Weights of a small GPT-style language model, trained from scratch on English Wikipedia.
Size: 2 heads of 128 (1 for keys and values), vocabulary 2605.
Architecture: RMSNorm before each block, no biases in attention or MLP, untied embeddings, normalized queries and keys.
Training: a variant of SOAP for these matrices, 319M tokens, 4868 steps.
Each number is 128 + 24 x the weight over its row's rms, rounded and kept within 0 to 255. Layers, rows and columns count from 0. The size above them is the row's rms in percent of the matrix's.

# layer 4 MLP down (transposed), 704x256, rms 0.184, rows 637-671, columns 64-127
size [ 85 102 102 100 104  98 104 102 104 103 109 102  98 101  90 101 101 105  90  99 104  96 102 103 102  97 101  97 101 101 100  92  99 100  94]
[[131 108 151 143 153 128 136 121 121 127 114 110 132 132 135 125 130  93 106 102 152  96 111 133 139 152 153 113 138 159 119 119 151 133 138 116 116 108 121 137 139 146 167 141  75 169 153 107 182 132 132 146 126 105 146 145 122 102 136  86 100 152 139 128]
 [128 108 111 117 143 177 112 135 121 122 132 153 110 133 109 113  99 143 114 160 153 141 142 124 131 136 127 166 167 151 116 170 136 122 148 145 154  98 169 124 115  83 218 152 125 120 182 143 144 170 163 119 173 134 118 114  93 164 131 144 163 116 118 144]
 [ 99 117 132 112  78 121 176 136 141 173  91 119 131  84 124 118  89 120 117 124 134 163 117 130 124 146 127 147 126 118 155 125 105 127  95 139 149 144 100 137 167 145 115 120 138  93 138 115 105  99 139 137 152 104 113 168 116 149 127 139 150 117 136 168]
 [ 93 126 114 137 130 153  86 105 143  84 125 140 148 107 126 152 156  98 151 128 126 122  97 147 149 104 123  81 100 114 120 159 156 135 148  96 146 138 125 130 130 118 128 102 180 121 123 106 130 141 126 120 147 129 110 120 136 129 113 133 102 125 121  89]
 [120 150 101 164 117 118  95 139  92 126 163 125 127 148 120 119 149  83 166 108  87 159 109 160  92 154 135  99 145 115  87  89 124 162 155 116 130 145 102 122 149 129 140 157 124 186  94  91 129 141 136 126 208 115  79 120 199 151 108 117 116 158 147 145]
 [146 104  94  96 128 122 126 119 137 131 135 109 105 165 175 136  98 119  93 127 142 114 144 127 151 103 112 133 126 130 158  89 125 117 160 171 104 163 111 209 136 173 165 122 134  96 156  80 165 133 103 120  68 120 123 144 115 142 133 134 177  94  90 151]
 [ 55 113 127 112 150 135 141 142 110 119 155 123 176 147 123 122  98 108 105 147  84 104 148  96 116 119 134 125 124 138 119 169 166  95 113 154 127 103 107 111  83 126 140 176 141 129 142 149 120 152 115 123 123 144 147 113 138 119 128 121 119 153 153  97]
 [127 182 139 106 157  94 112 125 194 127 142 118 118 107 159  92 132 164 138 106 104  95 118  87 128  90 140 162 130 163 101  94 143 129 164 153 127 138 106 123 133 184 149  99 122 100 134 108 117 100 155 128  61 124 113 129 132 101 127 117 124 125 124 134]
 [131 123 138  88 182  96 171  73 109 151 160 114 135 180 141 133 113 130 125 157 157 142  88  69 165 109 136 143 119 116 150  87 107 141 121 119 151 156 135 160 166  93 155 142 135 109 139 121 152 120 135 117 145 135 126 118 127 123 156 101 122  91 110 113]
 [112 134  82 174 142 125 122 135  98 145 120 131 136  76 145 115 161 173 129 144 157 110 105 149 159 154  85 109 156 127 116 180 125 119  82 172 111 107  88 105 150  79 119 134 131 129 108 137 122 142 120 111 149 149  81 107 161  86 148 141 113 107 114  96]
 [113 117 143 109 180 185 133 124 134 133 129 143  95 138 127 123 128  94 135 114 109 106 146 108 112  73 137  83 129 106 115 102 135  88 127 114 118 125 133 135 151 130  99 168 100 177 132 130 153 140 136 108 117 127 127 143 111 115 134 140 110 117 128 120]
 [121 145 112 119 160 132 136 179  92 129 139 129 139 167 105 118 148 140 150 153 150  91 115 119 143 144  91 127 125 107 107 143  88 153 140 110 185 137 108 189 151 115 117 101 133 147 122 124 108 157 178 116 120 129 149  84 150 135 150 124 124 109 146 144]
 [137 100 137 160 131 146  93 177 104  94 142 148 105 156  96 131 136  96  87  98 113 138 144 149 153 120 103 160 111 125 173  88 118 156 132 100 147 130 111 134 194 176 126 133 107 138 154 106  90 119 104 138 128 117  94 138 152 108 140 130 147 131 144 131]
 [144 123 111 114 124 143 117 117 132 171 112 123 140 104 117 140 178 113 128 131 127 149 139 119 113 138 133 142 160 168 158 135 119 135 144 140 131  83 138 139  93 108 120 124  93  51 149 185 106 113 132 147 119 136 131  91 185 113 105 134 114 168 130 136]
 [116  91  97  98 131  95 153 119  94 140 148 130 119 117 155 117 167 120 125 142 106 115  70 116 127 142 107  94 143 139 142 100 159 115 117 123 147 152 122 105 122 122 140  99  99 160 158 100 119 138 134 165 110 156 117  70 116 107 145 129 126 141 107 136]
 [119 179 124 117 119  77 125  75 125 134 139 117 170 120  79 117 141 128  97 111 137 105 107 105 133 137 133 136  86 102 140 112 115 117 148 126  96 153 125 118 112 125 106 101  98  83 111 125 101 140 103  84 158 123 117 102 114 150 106 105 124 112 116 150]
 [100  53 103 162 118 109  98  99 137 143 110 136 172 164 132 141 137 149 156  84 103 120 151 178 128 143 159  91 145 135 130 124 142 147 108 108 101 143 144 110 133 140 104 143 174 143 118  87 132 148 162 114 121 135  95 133 158 136 105 109 120 106  72 150]
 [109 113 122 106 126 129 154  95  96 153  99 112  90 170 118 123 143 148  97 121 115 138 143 148 111 145 134 104 175 133 156 147 103 148 114  87 155 111 116 122 137  83 176 124 106 164 105 123 149 111 137 124 129 122  90 136 109 141 115 137 150 147  77  80]
 [145 144 123 122 132  91 126 120 105 161 154  96 115 129 137 143 112 135 157 100 115 115  98 172 133 108  63 139 134 101 156  74 152 108 145  87 106 138 116 121 108 114 170  91 142 148 127 128 180 130 139 126 116 116 134 104 109 162 148 156 121 144 139 118]
 [151  94 103 131 124 145 125 165 195 135 140 144  92 140 143 144 110 109  89 123 123 126 127 153 148 158 126 138 138  88 104 133 117 140  84 132  95 151 169 162 106 118 112 112 152 116 160 128 150 141 127 138 101 119 116 117  96 150 141  85 101 146 101 108]
 [149 135 154 190 140 160 126  98 148 120  96 121 127 129 128 132 152 157 122 108 155  95  96 126 131 126 155 100  99 162 133 142 100 173 102 149 104  99 173  96 133 126 105 142 149 127 163 163 149 157 132 157 125 123 130 126 138 149 140 175  90 158  86 103]
 [111 109 102 129 121 124 123 107 109 204 113 157 128 111 128 128 166 128 123  85 155 148 133 101 122 125 109 118  99 140 132  71 101 136 147 156  94  96 136 132 165 109 164  98 121 128 126 106 134 109 128 112 146 143 131 144 105 102 161 152 131 120 147 170]
 [172 110 101 129 116  95 126 138 141 160 192  87 126 127 118 140 160 114 116 126  95 159 117 123 145 112  82 169 153 106 111 101 101  67  92 126 111 129 142  81 102 128 128 115 124 121 160 122 116 131 146 103 118 129 127 143 126 135 122 155 148 118 146 125]
 [128 123 143 171 103 154 126 135 146  96 142 120 113 135 121 105 121  98 148 117 112  97 145 115 139 123 161 142 201 144 139 130 105 141  94 122 139 154 133 132 144  79 142 110 124  97 140 113 171 115 111 152 145 161  99 142 127 105 126 170 172  90 114 167]
 [170 121 153 124 149 131  83 111 123 144 181 131 116 132  90 135 109 147 150 109 108 133 112 144 170 123 143 116 136  75 121 123 151 126 127 144 106 151 139 114 126 125 129 121 142 130  88 122 114 147 106 136 130 156 114 124 148 156 124 166 134 155 126 121]
 [125 124 112 119 124 137 126 100 140 156 164 149 120 137 172 124 112 130  79 150  80 148 113 159 167 145 140  99 149 112 108 106 138 122 117 135 102 147 124 143 154 119 113 134 127 103 134 152 104 155 100 113 137 134  89 149  90 140  90  67  61 141 127 127]
 [119 145 131 101 131 167 150 138 139 170 139 175  93 129 126 144 151 127 130 142 128 160 138 148 139 130  78  97 152 186 111 129 160 131  99 119 136 130 119 102 169 136  88  80  73  94 133 184  89  91 141 124 129 127 133 144 102 136 120 135 125 102 160 136]
 [147 140 121 146 127 107  88 138 146 166 121 125 112 123 118  91 153 133 156 134 147 166 132 137 145 122 113  91 101 183 142 124 142 161 128 166 105 163 142 102 124 146 163 144 130 123 106 107 160 126 138 132 121 137 113 121  71  94  73 106 146 118 136 115]
 [100 103 111 110 124 129 100 111 150 161 142 127 166 117  69 108 138 137 137 127 106 129 121 122 161 146 130 117 142 116 107 131 123 165 118 169 103  91 169  61 119 123 133 132 154 178 121 116 102 141 128 136 129 142 109 121 128 131 124 157 166  99  93 110]
 [144 146 184 114 120 152 143 120 165  75 127 170 123 121 151 145  91 139 132 144 125 150 113 155 130 149 126 153 132 112  97 105  87 126 157  94 108 112 115 124  94  86  91 174 107 136 141 107  97 153 127 165 137 162  92  99  86 111 128 140 169 104 143 157]
 [114 115  87 111 110 152  99 155 138 129 160  89 153 151 110 117 163 128 131 131 129 134 126 128 183  97 134  89  71 130 141 133 144 131 168 127  90 134 111 120 164 162 145 133 129 126 111  99  97 101 119 152 127 118 143 102 153 120 104 136 134 112 126 101]
 [118 134 149  73  96 128  94  73 137 153 118 149 123 110  87 183 143 100 142 125 139 144 162 147 147 148 113 103 117 158 130 147 141  78 145 134 141 118 127 127 110 108 112 110 155 129 114 104 132 139 123 125 129 134 100 118 126 166 120 133 156 163 112 102]
 [ 91 153  97 146  99 111 128 138 149 106 127 126 104 122 131 114 101 115 157  82 118  89 119 116 129 115 113 130 128 153 121  96 118  94 149 178 149 145  93 115 111 152 158 103 138 116 102 165 146 120 146 135 111 114 151 100 137 113 148 122  68 128 141 148]
 [123 151 105 122 127 101 146 121 156 140 138 128 131 107 110 132  99 177 133 125 114 127 131 108 114 125 106 101 116 138 138 170  49 125  86 161 144 174 148  94 157 102 143 117 109  99 110  95 124 156  99 143 121 150 126 118 120 123 140 134 134 127 121 136]
 [102 124 134 116 157  96 124 141 107 132 139 131 162 124 153 153 148 102 164 108 145 119 128 118 128 143 137  75 159 153 100 132 113 147 104 121 121  79  91 145 136 127 137 115 169 150  99 112 126 104 142 145 156 134 117 128 129 132 145 115 116 125 143 118]]
# layer 4 MLP gate, 704x256, rms 0.194, rows 638-672, columns 64-127
size [102  97  97  98 102 104  97  98  97 102  98  93 100  89 102 104 106 100 106 108  93 104 103 103  89 104  93  98  98 102  97  92 103 102  96]
[[158  99 164 161 115 142 147 141 121 135 116 120 159  98  85 120 139 140 162  93 100 155 115  90 137 108 131 106 119 112 126 172 105 103 123 137 114  80 105 120  84 152 143 139 132 145  95  88 132 149 140 108 174 139 138 134 102 127 130  73  67 117  83 136]
 [114 145 158 101 123 109 146  99 128 113  81 171  99 131  86 148 101 116  96 142 130 140 153 155 126 143 128 105 138  99 112  89 110  87 108  96 124 106 139  99 108 148 102 138  84 141 121 151 108 115 151 135 123 146 119 111 148 128 127 148 125 111 137 155]
 [116 136  80 136  89 117 153 121 139 126 123 102 141 109 126 123 145 125 128 125 152 103 111 123 123 113 128 140 132 114 119 130 148 130 133 149 110 137 146 142  99 109 127 168 116  84 112 134 155 106 190 125  91 147 172 136 120 169 138 132 165 157 133 104]
 [125 113 135 153 139 144 133 114 144 175 116 149 149 129  91 120 110 127 137 113 122  90 121 128 146 155  95  90 123 132 139 145 133 119 117 175 129 111 117 165 123 148 139 113 131 125 147 163  87 124 100 154 165 113  93 163 156 120 137 153  99 129 121 113]
 [155 132  78 111 156 132 117 115 140 131 129 111 123 132 140 107 115 120 143 115 105 145 151 104 129 100 156 102 113 112 135 142 173 124 124 119 139 136 136 120  90 122 143 139 148 102 128 120 129 115 148 127 106 143 116 132 116  79 139  91 113 115  69 132]
 [142 104 119 130 148 149 146 127 126 120 174  81 154 165 121 118  77 147  92  67 191 141 140 159  95 137  72  94 116  98 124 125 102 103 125 135 129 103 104  60 122  84 117 164 132 126 121 127 119 140 130 159 149 154 143 147 101 133 127 135 156 129 148 109]
 [106 142 123 163 121 147  80 102 135 121 142  99 159 134 130 122 113  74 128 147 102 125 134 169 174 132  68 120 123 131 144  82 150 136 105 152 129 151 118 119 125 130 108  88 110 152 132 108  88 174 129 102 125  93 172 111 128 152 134 167 149 128 136 122]
 [171 148  96 110 129 136  83 174 147 112 108 145 115 105  86  91 133  97 163 128 153 163 126 164 121 157  95 143 133  99 149 130 138  99 140 135 130 152 107 102  96 137 159 105 112 131 130 108 110 125 130 160 132 210 149 150 139 162 118 127 126 148 120 124]
 [113 122 141 136 113  88 203 112 128 105 138 103 128 128 105 103 137 121 126 151 139 150  77 157 143 122 145 111 143 101 152 102 142 108  92  86 108 103 118 160 147  76 105 186 100 140 117 111  83 109 106 145 146  96 126 145 111 152  98 157 196 131 142 140]
 [133 176 166 105 177 121 114  66 110 161 143 115 121 108 122 141  87 118 189 122 136 180 113 146 130 121 160 113  88 158 162  86 148 116 162 103 110 132 112 123 158 124 176 123 116 120 159 157 143 110 140 127 101 148 137 141 122 106 148 111  99 121 103 129]
 [103 122  88 112 124 140 108 103 142 121 139 108 113 135 123 134 122  99 123 136 149 178 177 168 128 124 129 154 131 141 154 122 113 130 165 126 132 137 120 111  94 114 161  94 130  99 137 120 159 150 130 102 122 123 149 158 122 121 138 160  96 102 109 149]
 [111 123 160 144 164 129 163  98 101 152 123 101 143 113 147 148 151 125 177 128 113 120 114 145 103 150 158  97 102 134 121 151 162 101 160 109 161 136 108 117 104 113 162 129  76 101 141 143 118 125 144 143 143 118 115  85 150 129 127 138 116 107 148  81]
 [117 110 125 113 128 118 163 143 138 141 162 118 107 142  79 170 135 101 112 138 110 110  81 132 134 139 176 127 113 108 113 169 116 128 124 105 135 131 101 109 122 143 142 137 155 128 128 121 161 131 130 162 159 107 137 146 101 159 109 159 120 149 109 104]
 [138 120 113 141 112 113 126 111 125 121 146 145  93 164 123 139 138 155  58 125 136 112 154 170 174 140 119 128 139  99 141  95  70  98 115 125  96 122 106 147  87  95 119 130 123  78 128 165 120 119 126 195 178 121  92 162 111 155 102 133 145 101  93 125]
 [100 124  91  89 136 117 119 135  91 147 114 142 169 144 128 122 163 148 139 152 132 142 111 128  92  91 120 115 110 147 123 143 138 152 135 149 139 167 151  93  97 119 155 173 131 123 106  99 156 165 134 155 146 100 115 108 125 117 136 106 148 131 111 127]
 [127 114 101  93 145 125 141 130 127 151 157 162 119 109 152 153 130 146 117 102 135  87 108 165  86 118 151 136  99 132 129 151 146 126 123 122 139 148 138 117 161  91 183 143 143 110 133 106 138 151 114 156 127 117 141 184 102 119  89 129 143 168 186 144]
 [111 163 147 108 139  82 153 125 151 123 176 124 119  90 122 118 124 117 122 145 108  95  95 153 116 146 120 116 109 153 113 111 113 156 126 127 165 133 154 144 156 142 120 175 172 116 107 120 105 128 121 139 129 149 158 131 155 134 114 120 157  97 152 166]
 [138 102 144 121 152 145 151 190 112 156 135 112 138 106 151 122 104 166 114 140 152 112  96 143 143 116 120 149 135  92 134  71 148 130  44 124 102 109 134 136 123 133 155 125 153 127 128 122 135 141 111 154 131 164 167 137  88 116 140  96 101 118 117  97]
 [183  88 119 120 125 149 114 152 203 180 117 134  63 120 124 159 184 116 104 109 115 127 158 132 136 146 164 121 120  85 137 134 104 154 125 137 107 121 156 133 129 119 113 139 124 110 145 140 159 143  73 134 135 109  99 126 123 133 120 131 113 110 130 127]
 [173 160 115 135 126 129 114 108 120 160 142 143 105 128 145 132 103 135 148 113 112 139 126 144 174  92 111 140 116  95 119 160 156 178 129 148 102 118 164 130 159 140  93 125 101  96 103 110 138 156  72 140 120 137  91 125 138 126 149 136 161 124 101 134]
 [126 115 155 125  92 139 122 115 130 166  88 146 126 145 133  91 109 137 136 121 144 150 132 141 166 148 112 132 143 145 136 148 150 118  99 153 150  92 131 102 137 128 149 126 136  96  57 141 101 105 135 142 108 128 122  90 165 100 106 111  90 101 165 134]
 [141 100 144 127 138 139 142 139 121 114  91 112 123  87 144 114 151 104 131 126 147 118 134  72 119 130 130 144 131  95 146 129 105 149 121  80 107 149 144 108 117 155 116 114 151  78 139  71 130 147 144 148 127  96 125 115 116 100  94 129 107 115  79  81]
 [ 98 145 163  97 107 132 148 138 106 143  97 115 141 121  98 135 141 106 154 100 116 114 135 134 151 157 136 123 132 139  69 149  94 107 173 103 147 113 114 158 167 123 114 111  92 126 170  90  72 116 117 150 107  96 157 132 101 123 106 129 114 109 127 113]
 [177 141 112 115 154  98 118 149 138 116 164 119 132  56 102 111  99  83 153 157 158 152 134 167 128 141 183 152 129 107 114 133 116 162 122 127 141 149 126 124 105  68 156 123 108 128 105 144  99 172 111 114  98 132 119 116 183 130 112 171 132 139 149 134]
 [152 125 131 130 121 124 123 132 140 172 133 119  96 131 179 147 154 129 104 174 114 142 104 125 145 189 116 174 121 104 111 142 112  93 134 157  72 143 135 138 168 125 119 109 127 132 134 128 102 175 103 126 126 139 125 121 105 123 126  74  73 120  98 114]
 [155  93 157 132 124 149 174 138 134 155 129 138 134 161 132 134  84 123 124 121 147 145 106 160 121 102 118  86 147 131 121 147 148 137 138 144  85 131 100  85 153 141 114 116 136  96 115 158 138 126 135  81 120 158 150 144 111 109 149 149  96 120 140 123]
 [137 128 115 132 148  91 105 103  82 137 147 136 120 142 119 151 176 145 120 150 166 144 126 115 102 168 156 133 110 134 119 148  94 105 127 128 134 118 124 112 101 127 105 135 102 133 161 120 115 166 153 124 129  98 124 144  80 108 130 143 125  98 103 184]
 [172 110 142 112 156  81 120 123 127 151 114 126 169 122 149 167 141 127 150 117 119 109 124 134 143 146  91  80  74 153 123 105 167 118 107 133 141 144 118 170 125 118 143 170  92 102 157 135 163 130 146 148 110  89 114 177 120 126 140 117 130 110 120  68]
 [144 150  92 134 110 123 151 157 129 157 128 157 152 120 147 149 100 155  94 123 150 163 109  98 136  79  94 112 130 163 132 103 118 129 152 136 105  89 110  97 155 153 128 126 123 143 134 150 134 121 142 110 117  82  82 109 158 121  94 170 102  91 115 135]
 [125 100 122 152 197 160 153  87 167 135 134 152 165 118 131 130 115 139 159 106 156 100 128 158  91 106 132 125 149 119 120 140 115 120 122 133  96 160 108 106 108 153  98 162 113 108 123 147 168 142 148 159 150 135 137 132  90 127 124 105 149 138 140 113]
 [118 132 135 132 169  81  99 106 111 122 137 102 105 149 162 145 171  94 145  94 128 111 130 105 158 134 132 106 100  94 145 179 129  84 126 108 115 133 178  96 110 109 139 118 125 164 109 107 145 115 157 101  89 132  82 126 115 151 107 156  79 118 159 123]
 [120 153  87 107 149 158 112 127 109  99  95 140 131 134 189 113 131 144 140 144 116 124 102 143 144 137 141 100 181 147 115 144 125 141 136 100 112  99 133 156 130 131 177 147 133 145 156 132  99 151 110 121 118  93 127 112 153 166 159 142 146 126 121 120]
 [170 145 115 108 127 121 132 127 141 153 130  73 152  85 144 154 120 129 163 110 157 120 125 124 138 103 121 155 109 114 129 185 119  73  92 118 129 148 129 141 117 136 122 175 139 146 106 106 132 157 105 141 121 145 109 140  84 146 151  88 131 136 128 129]
 [151 106 134 149 150 117 111 108 157 142  82 126 154  86 128 135 127 170 113 115 161 115 127 162 115 125 114 124  94 130 157 125  95 126 143 127 115 137 183 135  96 132 143  82 150 119 111  95 138 131 168  98 109 114 164 107 121 143 109 117 139 122  81 147]
 [157 100 138 126 141 151 131 140 125 107 119 141 125 109 150 145 120 112 108 125 132 100 165 143 105 152 118 143 162  76 113 120 141 106 136  91 149 130 139 163 103 114 138 135 144 100 134 117 180 134 140 106 155 142 162 110 142 122 105 134 102 119 152 159]]
# layer 4 MLP up, 704x256, rms 0.198, rows 638-672, columns 64-127
size [ 97 100  99 102  99 105  97  98 107 113  98  94  94  89 102 101 100  94  89 104  91 109 107 102  97  97  95 101  95 102  94 102 100 100 105]
[[112  91 129 156 130 146 145 173 142 140 155 108 126 119 127 144 139 158 122 142 149 156 141 148 136 121 129 125 137  98  88 119 116 136 130  93 112 160 133 101 136 152 120 145  75 105 150 138 137  81 136 128 126  89  76 131 166 113 155 104 120 169 125 144]
 [142 178 137 193 141 131 144 138 133 102 149 121 139 109 137 161 120 114 103 113 123 175 127 119 179 109 169 115 133 106 158 155 165 121  95 127  57  99 119 125 149 107  92 161 144  93 123 134 176 100 110 136 158 160 140 131 160 122 139 136 107 118 140 136]
 [128 131 124 132 161 137 127 113 128 105 108 163 133 130 133 102 167 154 133 146 119 163 111 120 117 116 108 121  97 142 126 143 126 123 135  66 126 127 119 181  73  84 165 158 178 136 133 145 131 130 130 125 193 120 166 129 155 141 168 110 120 155 120 132]
 [145 149 115 113 157 146 143 125 183 153 126 157 138 165 110 106 118 119 130 101 151 176 125  95 140 108 103 120 107 128 156 121  84  82 121 159 136 146 129 115  97 127 148 115 130 190 167 129 123  89 116 104  83 131 126  87  72 135 120  93 165 106 120 138]
 [ 88 118 158 127 111 125 122 112 122  98 126 141 128 113 125 154 164 156 102 129 129 116 118 130 140 114 111 139 127 129 130 158 142 122 177 109  86 115 105 133 140 109 145 153 107 149 105 128 144  89 125 135 129 137 158 141 159 176 129 154 119 142 104 150]
 [136 161 106 167 115 148 111 149 104 155 119 116 177 130 169 111 143 135  99 101 117 111 118 137 154 109 109 114 137  92 144 107 138  99 102 146 160 139 141  92 142 122 137 149 116 130 132 133 115  90 153 103 128 150 166 128 128 135 112 142 150 114 155 158]
 [167 127 118 155 153 143 149 148 171 108 138 145 149  94 124 124 146  98 117 188 136 146 163 136 131 138 146 103 138 158 160 148  85 128 131 129 123 126 147 124 129 110  82 171 101 131 144 159 132 157  69 143 169 122 132 119 108 136 164 160 124 104 112 134]
 [106  92 139 120  98 122 159 108 153 106 129 111 135 126 152 164 132 142 126 128 196 123 128 130  98 114 153 116 121 127  87 131 146  82 118 118 133 109 117 140 132 132 107 166 136 105 173 136 111  84 135 127 131 101 150 172 116 136 136 158 142 132 156 132]
 [158 146  95 114 133 107 136 161 166 136 145 116 128 118 143  99 114 167 118 143 185 156  92 131 125  97 108 107 163  67  90 122 119 111 112 114 102 106 110 113 103 112 139 168 141 120 126 123  95 100 121 134 101 116 132 153 107 137 196 105 141 115 146 165]
 [150  97  98  95 124 157 159 159 158 110 106 195 105 123 125 157 119 100 127  93  89 120 120 140 126 103  92 135 145  98  85 140 142 137  85 106 165 137 101 134 164 130 117 153 104 126 123  99 153 123  85 108 172 134  98 135 144 142 108 151 131 124 143 157]
 [128 119 134 164  86 106 157 150 125 142 116 157 121 149 120 122 132 165 147 192  79 114 127 132 144 169  95 131 112 141 121 151 144 116 151 108 127 127 128 111 158 146  97 164 108  99  74 150  97 167  99 126 146 147 123 115 158 137 138 138 125 143 131 155]
 [136 141 130  98 104 105 171 117 157 133 103 151 147  94 124 112 115 116 114 140 140  98 128 122 121 118 157 109 149 113 103  94 139 120 120 123 152 130 128 132 161 100  57 153 103 140 108  60 121 146 108 176 131  85 134 180 117 157  97 141 153 137 103  79]
 [112 141 145 139 102  89 132 112  92 129 158 141  93 115 149 145  96  91 158  56 130 189  70 140 127 108 107 148 106 147  97 137 153 147 132 169 126 125 140 119 156 124  85 117 147 106 131 132 147  94  91 136 146 124 124  91 119 154 145 120 113 126  84 100]
 [155 134 120 118 107 103 152 109 144 125 138 163  91 175 173 142  96 125 149 128 119 110  82 130 117 149 158 123 168 170 129 137 104 160 110 132 142 165 131 147 118 137  53 115 132 179 154 166  91 141  77 112 124 138 127 121  95 157 155 111 115  83  59 117]
 [155 106 107 147 146 165 163 131 124 108 162 121 129  95 125 152 109 110 139 119 131  98  92 152 133 118 133 149 120 149 110 121 126 108  90 172 120 119 126 122 120 141 153  87 147 115 169 130 117 112 128 163  65 143 146 113 181 127 102 169 146 121 126 154]
 [131  99 134  87 152 133 114 169 147 146 163 146 133  99 132 111 132 158 180 147 135 120 132 122 146  98 138 105 126 142  95 124 159 108 118 142 107 171 139  95 172 139 142 136 108 124 122 104 141 122 104 133 139 130 116 125 129 165 147 152 116 151 150 140]
 [164  85  99 129 168 104 124 179 150 106  95 163 126 106 118 152 151 142 110 103 164 144 132 173 135 136 147 119 125 100 126 161 135 120 125 107 138  84 119 159 130 127 154 128 124 145 183 126 148 108 109 102 123 139 159 130 153 152  81 182 114 165 120 126]
 [ 84 128 111 127 145 103 116 175 115 130 144 175 144 152 149  91 149 132 125 130 120 143  99  70 115 145 160 174 115 122 120 153 147 145 138 126 133 151 116  58 106 129  86 147 133 173 176 149 146 128 121 180 136 108 190 108 119 164 135 140 110 148 114 105]
 [107 165 135 114 142 139 149 142  84  92 104 120 148 149 110 131 105 121 154 132 100 127  94  88 109 128 126 150 120 148 141 160 135 117 159 123 168 117  90 142 124 147 148 121 146 112  98 142 114 114 142 130 139 132 147 147 166 114 151 152 190 125 152 136]
 [167 120 118 102 117 144 136 134 118 104 143 137 121 135 132 118 131 136 130 115 103 120  81 112 133 106  88 118 168 134 155  72 104 123 124 119 124 144 140  95 120 149 148 199 116 198 167 104 103 109  67 133 133 106 128 111 137 164 160 102 145 124 120 107]
 [127 157 122 146 109 134 124  94 143 161 169 153 107 143 120 147 173 138 110 115 128 148 129 133 108 142 123 117 147 125 125 159 117 155 136 125 141 115 125  94 147 125 141 115 113 114 125 136 143 124 104 122 150 177 129 133 139 162 106 165 107 124 183 121]
 [133 157 125 118  69 129 171 117 126  69 147 183  99 140 106 155 113 155 135 126 143 157  98 116 112 115 178  85 172  85 161 156 104 108 141 109 150 136 135 146 111 111 122 139 137 122 140 124  97 135 121 108 157 124 124 150 148 100 139 147 109 127 132  95]
 [ 85 112 149 123 158 135 145  85 152 125 112 113 139 121  80 150 136 155 149 122 145 142 145 144 170 148 127 130 140 168 127 121 115  92  68 117 115 108 106 149 130 125 177 142 133 194 170 144 103 133 144 115 133 118 168 159  82 113 126  93 124  96 137 132]
 [117 102 158 161 111  94 123  86 135 124 125  75  74  92 146 104 134 106 165 139 110 131 153 114 115 172  98 147 115 123 137 132 159 166 173 163 142 157 148 162 133 115 158 128 128 144  83 152 126 117 130 136 133 133 109 133 133 113 112 191 124 109 104 152]
 [140 182 131 134 131 153 108 139 127 133 140 107 144 171 135 131 151  99 143 177 152  82 114  92 105 106 165 138 127 125 111 211 131 140 139 146 160 122  95 125 136 137 127 118 151 156 126  94 144 178 133 124 137 120 110 134 145 133 129 147 171 104 100 129]
 [ 85 139 116 159  91 137 107 158 126  65 110 164 158 120 183 107 120 163 173 152 130  88 111  97 104 135 147 120 132 150 132 100  80 100 140  77 119 130 114 131 140 146 130 136 144 102 128  81  91 128 135  87 128  96 107 118 162 198 112 130 149 122 164 131]
 [122 136 143 154  98 117 106 146 143 144 121 185 175 126 123  74 126 174 114 146 146 135 154 147 131  92 145 108 129 165 119 155 131 136 133 174 108 135 145 156 132 121 144 109 121 102 121 124 149 182 131 129  98 138 142 156  63 131  83 112 165 108 161 133]
 [128 112 124 130 132 120 125 117 155 122 133 111 175 116  69 134 177 123 135 166 135 109 161 173 122 155 100 121 145 127 137 135 108 112  97 113 104 122 134 126 164 133 113 158  89 136 120 146 132 139 107 107 139 117  82 138 125 125 145 105 113 142 117 125]
 [160 154 154  92 115 128 106 183 107 163 126 101 150  86 134 147 120 121 137 121 129  80 173 112 124 124 123 109 127 136 125 129 136 109 109 153 166 106 117  73  99 153 142 112 136 100 133 128 136 119 140 175 107 138 122 117 102 154 139 133 108 146 149 137]
 [ 94 141 170 121  95 110 142 142 114 139  95 141 118 147 118 110  96 155 167 159 140 120 164 149 150 126 169 126 165 146 140  84 160 106 104  98 166 159 128 129 144 126 103 143  93 153  96 122 104 113 135 117 169 136 125  90 133 157 113 137 117 161 111 107]
 [143 131 134  99 158 108 113  95 149 126 141 123 117 151 145 134 111 105 156 137  96 138 156 141 178 164  80 146 104 118 154 154 154 115 132 134 105 151 148 136 104 104 141  90 118  92  83 133 115 103 101 122 134 148 116 149 159 141 133 129  87 133 145 141]
 [132 148 140 137 133 120 140 119 142 170 100 120 155 147 112 129 130 143 101  86 162  79 135 165  88  71 136 140 120 104 106  98 117 128  93 118 145 128 138 102 144 151 113  96 126 103 129 140 165 130 129 111 132 132 202  99 123 100 139 104 137 144 157  84]
 [115 112 147 142 171 203 125 108 153  83 103 167 151 130 152 135  96 148 108  78 141  80 105 119 125  80 130 123 148  87 152 108 174 143 137 110 137 161 118 137 125 131 152 114 131 152 113 142 124 144 145 118  91 117 159 134 128 135  94 116 128 143 141 161]
 [131  92  97 110 130 146 131 134 131 154  86 142 149 101 117 149 127 108 111 141 134 116 109 113 145 138 121 102 102 131 114 167  85 139 163 156 157  85 114  87 127 127  80 113 140 162 144 129  86 154 139 146 113 104  49 100 124  87 161 128 132 119 137 133]
 [137 132  92 124  90 139 122 137 154 121  86  87  95 131 112 125 122  98 141 120 128 118 135 108 132 136 133 136 107 149  99 105 130 152  87 139  79 122 137 148 121 125 111 120 136 135 115  90  84 143 159  93 132 102 101 130 121 144 142  79 102 138 151 165]]